config = dict(
    n_head=7,
    n_kv_head=7,
    vocab_size=4706,
    norm_eps=1e-05,
    bias='qkv',
    init_std_qkv=0.0307,
    beta1=0.95,
    schedule='wsd',
    batch_tokens=65536,
    train_tokens=586300000,
)
Each number is 500 + 25 x the weight over its row's rms, rounded and kept within 0 to 999. Layers, rows and columns count from 0. Numbers have three digits each. The size before them is the row's rms in percent of the matrix's.

# up: layer 10 MLP up, 1472x448, rms 0.132, rows 1051-1081, columns 320-383
# down: layer 10 MLP down (transposed), 1472x448, rms 0.116, rows 1051-1081, columns 320-383
# gate: layer 10 MLP gate, 1472x448, rms 0.128, rows 1052-1082, columns 320-383
up1051 101:519514505492510501542504499513514502499518576430466460471520468517482493524469450471513513535558510474491521548487519486504525529475497508479488545517492467460499491513514515472488487498512501
down1051 098:510503494515532520515466521501518492517541519451486506470472496524493471513487461473524477514458466522494507512510505519505517529453472521511533539487514475505464482509525510532515503528515518
gate1052 099:466489488478511531435501494497504510491496560481477536482517482514493505495516477492470482513534512522511484521502468478475476489483454526510502542511498503455456501478483500531505485529462474
up1052 095:506497473455455564492477489496496471462509563505502488515480541494469479487487488519526487545473516498533548476503531497469510483527483510503507474522488499518491514486489513514524472535498488
down1052 094:520504529506480506454504485482529468530512490549478524466514476531491514471496462487465489489545489484538453528513519508484501530496436488505492528513496468532527494498467494494508515534491529
gate1053 101:538508490489489539439500462506460483520550524513512514493483523481454512546485539512469489485472493497501508527502486496526473533513549512494522522485476522500512516492486517507536473506510507
up1053 101:476503549496524488519506509482472486498458505513495484518519488528530525480480522498531508500533517489519536516469541490502517501464466497591487493463529487543484490506488516493480506497481463
down1053 099:465507465469483473504470534477512491491491515517518461491497523467564538517529482480473516528480464455530490481545474488476519465516511473540457493495529543504478501476467495474511489530482510
gate1054 103:533509505544530483519515461474486499509493484474467555494513498500473528457479527503493542487526496473495527482520489507488499488487511498479509496490467451536534546516497492482454521541523492
up1054 105:509518465493531539511472479524482477498533465486465528499530487482552536459488520497461489477504490512515481543569521471506519508439500520500468479515473484543541496471548523474486495513522507
down1054 102:513510522473488539533509502535465482506513476503540502497483479510509535514460501524488524505513507508454491523501528524528471505498487495497507512491525445496518471521476483481499477498473514
gate1055 098:510469482500460493518471529500520491496484491487468493518514509481518528494522516502522479540492498546520524532536481471496484510503545483469468520449501521528504480532489489464501490486526499
up1055 097:528542535509568516532505525487510482475442515533500506492455486464464492469491472457483518443496515489519521497524517511513530473508531474513486479468472527508465504467475505513501502473447488
down1055 100:507517469522467493485508477523566492458460487554500529468516496467488501507477519488490487511480526491540458477439535501518473481496500514499496513499503486467510525510507517530474516476486533
gate1056 103:445488506536527533510493506514489479499460471501512501462494462521498507533488462474475529497513486494477507512497511461477488522460482489495483490501494450495511526510501507488559505516528501
up1056 104:492514457497516534533527453462514487488483493471493454530512516438485484479501501483512490464523496498515463531443461522485475474496444483464516498474536496520476535546469508502471501511542547
down1056 096:500482488476533492517510482484485433512494482533500469483476471509448431469559487511502486508567493501491468503520527481463453473447476510439501485507530489474466489480501495459519461531563496
gate1057 104:486499493532491551478489478532477494520532487525518525541513492513498471507534476493511556512525513524468435484477493521492559518476500523474521491510508494477479518531471532466469444512474506
up1057 104:463498504524480517508562500528532488482530550472459484506510503447526504478492466489482518494505490514487533513517509489486509467522516484502477517491479521514463506494481544505507510481577521
down1057 104:484480489517532516494522477501560494506483484485484466464515523512543483495513470492522507547534491491517445497503514468502554532422476501468520464514486487501523528482449470462488477472529520
gate1058 105:497517501528497449514474505528522508504477520511555508519468498534484533479483551482470513455487487453480489536510504509512495531537534518492468555500488512534487503498519486546524506543504502
up1058 101:504521506483492495510500510507488489527483488501482451506436515504504553491486540542534484498479476494533482547505504498489461502500492534476483543525496538527537506524492507516497491489491505
down1058 105:490451507465520526486495517532494464492481471504533496466484458516494457522506477464450544486499510518550543509532492566538532475523517504493498521513440527512509531549465495465506490503473514
gate1059 095:493505523518468519474493505502513487477503523493465464541441477501523537549483474496487521510489506461499487518489485501519449524460521511490503491475464501532549492491500461526501480481537483
up1059 095:501547476517489540473454494501491480431524469500523497488528455517461499521471494532487497473502490470483461526531494526532486525507504505507509475449508464464517474524494514526531517503517510
down1059 092:497533497474490525513503484521518520486494491478528520470487490487518518474465496520520502456469522506513501511512507480467477468453469510481545511499482455505487460452517542493520519507512467
gate1060 095:504523451507489489490503511452511477474494499510512473491450439504506461490511488478492524469482522519507455497527503536528507437479519514474493460500472476460484523461507476530487495502471498
up1060 094:488512475488528529487486487482477519500493498505504478500544510494533445516501518500504520498513534486494520462483481511484478484458536505516513481511469514461473514485484509515489502511457495
down1060 098:486490552485506523500507495504488533484498537460498491499559482462478484496533470506513479557488477532570518485513473496474499468478536505526510461513478489533508514504503491542495522505484520
gate1061 096:536494515487481479476499453503457438491518508484466538483459441462488494454488515472479514487516515511492515545498517439541502528510490506471454466501536512516536526476521494470454536449491500
up1061 095:509457485467521474524496468491530475520446491513483460539514500483493509491498509518520498502497491475519499466514451451460509482468493500506525477460489516468515520512487545569509486519517526
down1061 099:568504477524483478493499505562449489481481505536464443529486492461494510510473507550472484495495469496516522505521530540466515459486505436498505472487458547523533476488513454532494466529449535
gate1062 095:507562457501484487493495491492524495482458497483497423467495490503486446479505463472536517494525518458484482528486455479491480494500565500524511442535454499496516515533493482542498500523502502
up1062 092:509460450511479480488494485522504511523441515455482481491500512491488486496514506442533456533513481504487483487530499529488460542503475484501519470479486479471473497472536545513478455514465498
down1062 091:512494491535493503532474477545501566542514514451482480520483482499493486524481494506496531496506468500493533478517490507465480514539561534519500532526461534489522497531514459516495485506506543
gate1063 093:518493518507455511513497455515538475495481524497479503517517502512515506498512468516519501475498481465501477467481490485487491539505510493523478505518519449502511489516450477478526503452518509
up1063 092:494461474451458535454498505493462474458526539514513521507485452511497539514503497513502521494501480531497495477481506501484488461517507470517467448508537488530524531483487509556529473482504458
down1063 097:479517538529472510530474488505481501483483503503500477487525531524490507476498509485520517520476471549527491487505480497485477474476499538494500497459479500525491523506539494516490480531505494
gate1064 099:473498518441493450506513528523522483438498537479511480480542496461540543523462506478509523535495492507522442523472513497516477520516473514452469494526481506504495515454506490501527501506541490
up1064 098:426470471445518454488486507497554530571521531495537507534504496508509493493508464514511529520489519483475494521482493499485462482498522508517525487536515513467463514507516461490472499455482511
down1064 098:490467502459486499535493487504518494478528514508505496495484473449495477519490514528513497485503517513507506475492494483546480492549487512495482478473513511513500487496479501503476562480517476
gate1065 102:497516502543558531527500539544487481550490505489494466470482502518549524509461510526454525504522470498493507455501518492485469490534521503501521526514477510511530527517507514511487485494485524
up1065 104:492464548494489468523499488533477472515479524516524497511504510523498496513468487512482506488468534532500527458501479473483510463497520504559463523507500471495479494500472487511523504489477477
down1065 103:485490467457512461522530464483484498469508525484532469472541496521506524520533485533523465492519486465478532500518527492533508490488495497450513510489467476495478511522511546483495501464534472
gate1066 096:473478506499517493542478516475474497509488455490502519440532484532497482522482515554518509486465529505531534470521468496502493504508472518541508481535458459519489499494492511503501509472523492
up1066 097:498481480517534486510509493489555485518508509520491449522528521509489524456517473463491505513511511468469508495461497487480501507499521450514480542439478493463440479478501547488518484553431489
down1066 097:498493536533490450499492513538470463516500482483517466463486493542504484481542451490492475538530499541478519518469512493527475504480546511516510480509527514464488502513526518446487485486516479
gate1067 112:506532473515462459504509513494504499515490467478524555499460520459462508462494482521495525516511464501466460516496533522534478522491493497516520487523527496495501543525502467477486495465531441
up1067 122:513503467551509481509505481499519532511510468515498568521513550540500508478508463498473538466498575536506464554497540526501474480459539504510430461521555529537519527508477487474478524494448475
down1067 113:495472525533456533481496453407519470517532484479483513455459511483479468501459494461512473537487488481480459524492513482499515502463465511488477495525532514492530546499511506499517488481498503
gate1068 101:540508490475531529505536511494516504529492518468542536454482520494534505456477524450461495476528520504517527543506490496490509485496531464493503504538459510508451547505459509479506500492493488
up1068 099:490495513468505526507518500513490474548505468457494485493484465430544470457508471512465533541477521492456459485533501532485561504487505498543547472473503483492538509500527481520501491524505488
down1068 101:467477478508471515503495500506478487472484467504517493513546498533497501507458449484472546567485474532478500483526525448502481526526557508530522479502509524512551518476523502496523513476482483
gate1069 107:484476487519494501508525459513509550568523487494505495552466465490544510489531540485548483537504522481496530493497462511523512525527504506487492515491517497470497492433532471464536504471466478
up1069 108:482489540560499513510487485476514507504469515484504484491515491515466465465493501479500543496580486478514493502444483443491496522465509521469458512540459533500531461492517545545544477473488459
down1069 107:494505534473500507452467474503542512447497500486503497499476493516508463460480500453501480476503470481495485458506499485520470509465458487500478486538462505512483484482483491548487497473472525
gate1070 095:527497510464525455494484494510441498464521520458526535486516471531483491474506517514463534514493498498517505517426489501500501503470488513504510503500533510442499491517535521487502485505477539
up1070 099:491491539506540461511511532517527508492480517467512478483494496520490520488485526514467477516512487470493517541455528482503477493484517515519505487502457488507533495456456489500536531510449499
down1070 101:535551482503439514474503507524526477489494523501513484484507542504486504526500522463440514503488525505504522490479496525448541542467537471511516501492494517506516536475481475512508507521465519
gate1071 104:551483496489482506506504480454493533475488480471511504539565519531499462518542483484513501491515540513471499486535543543511487513502562535467514528480512485525505519517511479529493491498478507
up1071 104:510494524489510495527517471478490484515546488477488505484515509521524466522585503516478494484492498557523483561534471502489520467442470490526476484503511480516494515470509479499520495512463485
down1071 103:495493537518541504513511532477493541506512550523512523539511516500478513487446515505486494513491527511455469508532483487538517481490511508502478533525479527498504532482484507502502486483508507
gate1072 097:529511497493521524493505435480490501535506522532443500544446536527525463530472479540516523487498455483500545520442493515455558494487481476484531489504520522527504508505483522489508498456491484
up1072 098:469519524514511519497514469525488493496517489449481505501488506518517512564439505516496481512527452528465514513479495495508487494493532533528549502516492497467495479459471522498497526528517496
down1072 100:495499495514520473511560502499514457527518520468497526501462466495499487528510528471440524475499473543515468492516499498552487506485470562506465511497461526485448498504498533485476489470525531
gate1073 094:502552495487519496478513485463528519500478565480528516470502456477529555514486496465476524486474476525515478515558531540473510508529477444483503471552499505506508542479497496532443510540501482
up1073 100:479498520467497490534520502482473565521514481517520474531513511450490476450463485514470519441465504496483471484477458525466577433534492501490468473498520477489462476502512498506529496517475474
down1073 096:491497520485506473486464483491490504547505505507492501493554465496493506505488504521476528472490487505543490525508493523490495499469494473473503471516481485488515546502516494510477479465537473
gate1074 098:451478494495489551482465463497476509462491507493526473524486478482514493544520533504509476469525491498514477511520515473493468475528538543516495481537492481496456508490536496453496509497482513
up1074 099:491497526494513476507508522543512524532514497506458484476508487513504498490527546474538463548497426510496449516463476497475510468478471504521515530517473509501501513488495511515501544523520519
down1074 101:461455474511502536476490500487508520521491487515484507484525515507456496438515497484487491507512464481525505505513549516510515502483485542516478508505495520498466510483461524486498480489510513
gate1075 097:484505548452526474483464498492494512544520473492497524462494550491495485495494529481447512495525523476457496504519508522504540521515467482530505504528501519444524526443512544440522499496526486
up1075 102:477466495506528501530518521501545516473481518495479569502521448498502513492483550498503509520512487494475508497483498527491507483530476502486479525476499505525459504535521459462565511482527482
down1075 100:453501510490497487472482505507483489496502505490523501543510531510467521529470518535497495500505520498481508493563531504458475475509527505503490494518455530486498519490556577497474524498490513
gate1076 094:557498547500486525492503530490507506518475526482518459525487493513548495486558538532498466489485485536535482475523558507481481485506476496474532481489525488521546512467514493478555465503470517
up1076 100:526482509506506488513498539460482545445474530507538494507508473491479454482534488528523503490515528484518511488466465480553490487523474527509463513510476525523523499506495518489462515465492470
down1076 095:483517528508498507500485551478474493475500524496526492515493517501518463490493468525504487450530496521492489494466529477486502508467544507473493454501509516531494491492502541469482524489520494
gate1077 099:481506520540560454538498492502469511526519511506509528523506482496495532529490512530500528549496502513503528477495539496540516499513552486449485486504540487461499515503536496549469544488553499
up1077 102:486522484526519529506519502497490504540437462478485466531498540487479512494484558533477471543514488481467481468492491494486475494514481504478511428487590533474483503485567502535490502539452503
down1077 098:496497496501518473485523451556508439495472489563497506503522513482507523519537482520484513516529486511522429532471472488468505504519480527506457541516513507485511510482460524568512503517505533
gate1078 097:551482493505494475494494503498523476491474493515504508516498492530528477459501543475477492492518495533495530538482477495494525473521503455531467484482509509488503542541481523521493502511523508
up1078 094:504502490510507489499509484520474512490500447526488460495501505505477499482537470496495537490507517538464532482537493526503535517462448527509490470482537486537520523506473515501516490494483472
down1078 096:466530484513507490497535526470456511534491495481491541480454517474494516531487494490518498491471533522496493477544529495502533554478449518502484494552507525490478499489498502497493482473471483
gate1079 105:498460493510497528537484549502507486541535487498491537520463534470529450492450503501450482458535465513480509469529490498505486510502507492501513496516466510512478480516447555544512518475527494
up1079 101:459515515473520529481519498494487506475467456505506509529524496538525507506516532494523529497505481438514462491463497487526492488476506530478478474486527475495496500507519512511552524540494503
down1079 103:507507468505473457511508494537505494486497479500487502499477482493507520512525522539501513489471514512498520459538488534476475515508513512510536484514480472467508517449521472489530513504508496
gate1080 102:486527503554472470471517503555497511504457477498515490532510479473488509508499488505503509481489458542507459490500485503451490491503461515492487513499521477528465506555537501520520449487515508
up1080 104:502496480511482500488498512549560475483501478520474458511521518533504548465477439536515427499532484520435437510466474470501521468467472499500464463511493498502483521494449537478525531538506509
down1080 100:540451511464514470473533524506487538507499493473520488482541529508533529471464521520533420473489483519526495477512515537536479498482513497499522472502486488521447507503521516498482500522489489
gate1081 095:508544531492473513525491468526466542502498491495526481508502477495489499537496467503493496477503494466513527521460500469518474515512524505560506502500474479541503526464499497500496497504475525
up1081 093:512492518541446514505522513561533507504485498493504523539510561475466465477523447517541469491501489522533496507507521525510490496538458526480459532516471462494509534513508514513515561541504498
down1081 094:513499522476484490507489487501545475480505493469497523517499548519476485504482460470494522537514513494476518496506512485508490489499503471506466505522498459492548464514493527524519505550460531
gate1082 101:513485465520470461494494526489488507510488522503525506501505463498511489516486517515446565525493502538477502485516495487500539516494496515503499513523501494490506454513492533434489502573476490